Part of a small language model's weights: 1.09M parameters, capped logits.
Each number is 200 + 30 x the weight over its row's rms, rounded and kept within 0 to 999. Layers, rows and columns count from 0. The size before them is the row's rms in percent of the matrix's.

# up: layer 7 MLP up, 256x64, rms 0.387, rows 42-48, columns 0-63
# down: layer 7 MLP down (transposed), 256x64, rms 0.364, rows 42-48, columns 0-63
# gate: layer 7 MLP gate, 256x64, rms 0.437, rows 43-49, columns 0-63
up42,117,148,244,182,236,235,205,164,196,213,203,141,223,195,187,220,176,220,221,180,154,149,202,253,170,249,237,132,203,198,176,234,230,243,219,206,207,197,145,186,238,187,214,212,203,195,207,229,175,188,164,193,156,191,202,189,252,233,229,255,184,219,209,221,167
down42,121,180,213,215,193,222,219,207,160,218,240,224,176,272,204,161,198,213,186,185,161,123,185,240,162,219,195,164,208,168,236,185,165,186,221,199,186,174,169,228,183,218,171,191,185,185,210,208,169,169,247,205,138,224,173,287,236,189,197,170,160,212,220,231,200
gate43,091,234,161,203,232,185,206,166,193,244,219,179,228,210,212,255,183,172,128,251,197,203,201,187,209,262,208,200,193,203,151,204,264,209,203,145,155,227,223,202,180,170,192,208,218,232,237,222,206,212,249,155,168,199,219,186,202,249,263,166,178,213,211,228,193
up43,098,203,198,150,149,221,201,172,178,220,191,171,151,187,175,235,178,182,155,176,188,179,170,162,195,241,150,212,186,218,156,156,169,193,246,203,220,167,185,258,227,169,185,133,191,232,134,202,196,156,195,239,193,205,177,196,213,159,219,210,198,173,178,213,243
down43,103,185,192,144,218,196,237,232,220,175,214,237,229,178,221,175,183,254,178,194,159,209,196,199,188,164,249,217,225,191,190,213,197,256,194,182,175,168,183,166,210,137,204,216,231,135,229,191,250,211,233,205,143,200,240,213,206,207,166,216,163,193,169,248,137
gate44,107,168,191,240,254,191,153,219,207,170,191,236,227,201,212,253,211,196,197,206,214,182,220,212,221,184,178,226,207,253,194,147,179,196,236,237,180,190,163,135,148,253,180,220,230,205,253,190,230,245,250,212,187,221,219,165,186,236,182,152,162,238,193,189,200
up44,098,229,212,152,167,237,164,244,185,192,195,208,116,213,172,195,184,211,184,177,150,145,230,195,200,202,180,219,178,176,169,185,185,154,196,193,194,197,193,261,231,215,193,183,226,243,147,177,200,207,212,190,167,176,221,216,143,169,231,265,158,202,188,185,157
down44,099,226,210,224,181,191,233,242,157,167,203,187,205,254,231,196,183,202,232,190,262,269,187,189,200,237,211,129,209,175,208,236,212,197,186,153,197,212,220,210,166,208,204,277,177,193,253,205,256,190,214,230,179,193,182,169,230,146,182,212,230,217,228,200,169
gate45,107,220,182,221,212,196,242,211,167,162,178,192,188,174,179,238,189,184,211,234,212,175,221,180,280,206,220,162,165,188,159,198,262,252,206,243,136,244,207,201,210,212,189,142,213,206,228,240,188,202,183,209,191,208,210,185,173,227,153,140,199,229,203,252,233
up45,098,190,212,181,187,196,148,173,165,200,161,254,172,211,170,195,195,175,131,227,237,135,189,192,203,185,202,172,172,158,176,200,163,152,220,173,181,208,216,150,155,173,162,249,209,182,207,181,182,160,194,182,202,159,200,213,269,169,191,179,144,202,197,180,180
down45,106,182,157,167,205,211,213,186,222,208,233,200,149,206,175,154,204,215,148,212,219,253,184,185,191,234,212,220,220,244,256,258,257,185,170,245,172,175,191,233,222,213,156,240,189,226,171,233,170,191,168,190,182,213,208,178,152,200,201,186,255,218,208,262,228
gate46,106,243,208,214,207,230,213,222,205,187,162,126,170,215,244,191,214,186,247,187,203,195,187,157,168,179,222,220,126,200,196,238,178,234,187,186,221,181,247,200,249,193,148,211,194,164,158,260,189,148,166,220,247,207,182,180,182,165,204,220,214,169,157,204,186
up46,094,223,179,244,216,209,198,187,219,159,173,179,221,163,216,109,223,179,222,228,240,227,264,185,217,190,209,217,217,197,203,237,183,259,239,256,201,175,248,195,198,246,187,191,214,210,219,216,195,229,193,195,201,195,265,229,198,173,225,185,203,206,124,166,204
down46,100,186,206,179,163,162,201,205,143,232,228,212,223,176,212,201,235,180,199,247,134,270,179,234,146,207,175,217,234,167,242,178,221,217,233,233,193,183,159,173,223,210,251,201,200,213,265,207,221,185,207,216,159,218,197,178,209,191,214,257,194,195,194,239,248
gate47,107,192,197,261,222,188,177,196,213,216,175,196,109,183,174,141,191,199,226,217,187,165,189,196,204,261,202,259,207,191,230,224,223,178,163,222,238,229,185,180,206,217,226,135,180,236,220,211,193,191,202,183,200,187,275,181,184,172,214,141,228,212,156,202,196
up47,103,273,244,218,247,217,193,235,189,180,203,215,152,182,201,216,213,172,235,187,218,176,216,159,189,215,222,246,163,222,282,153,180,181,214,189,128,221,177,191,215,204,208,160,218,185,231,222,182,187,214,166,155,185,224,199,193,206,255,178,163,226,158,186,210
down47,104,192,211,176,186,158,212,199,206,246,208,193,221,174,130,221,171,179,168,203,190,191,204,190,239,170,116,212,175,216,163,298,210,195,183,183,217,168,155,206,206,210,221,163,198,205,194,165,218,236,164,219,190,194,210,174,230,253,146,220,213,207,227,160,228
gate48,104,266,141,192,170,144,234,198,185,208,198,260,207,186,182,187,241,178,195,294,172,205,196,235,242,214,186,179,215,223,208,194,237,234,208,209,203,211,192,225,188,217,160,160,172,182,189,237,183,206,177,195,235,183,160,145,186,229,228,223,170,199,193,144,195
up48,099,162,211,260,159,242,197,196,192,227,201,195,182,235,235,175,202,185,185,233,196,226,198,183,222,196,257,217,229,185,205,208,202,198,198,179,214,163,211,230,175,180,196,218,245,184,162,183,141,197,130,120,195,148,221,256,182,224,217,207,139,157,175,198,200
down48,102,236,219,161,266,179,162,212,220,205,216,177,218,147,158,248,227,222,158,233,195,201,173,262,156,190,153,252,172,203,199,201,238,200,216,201,225,238,174,200,239,239,174,192,203,196,188,198,235,209,148,230,212,199,215,171,215,216,277,197,186,204,185,214,241
gate49,095,228,222,175,237,245,181,225,165,217,155,189,206,233,204,195,221,194,217,228,108,163,234,241,173,179,218,166,223,257,186,249,134,221,208,209,263,201,188,187,207,235,220,253,169,198,199,222,167,188,190,211,177,198,180,192,184,206,235,222,243,220,167,198,185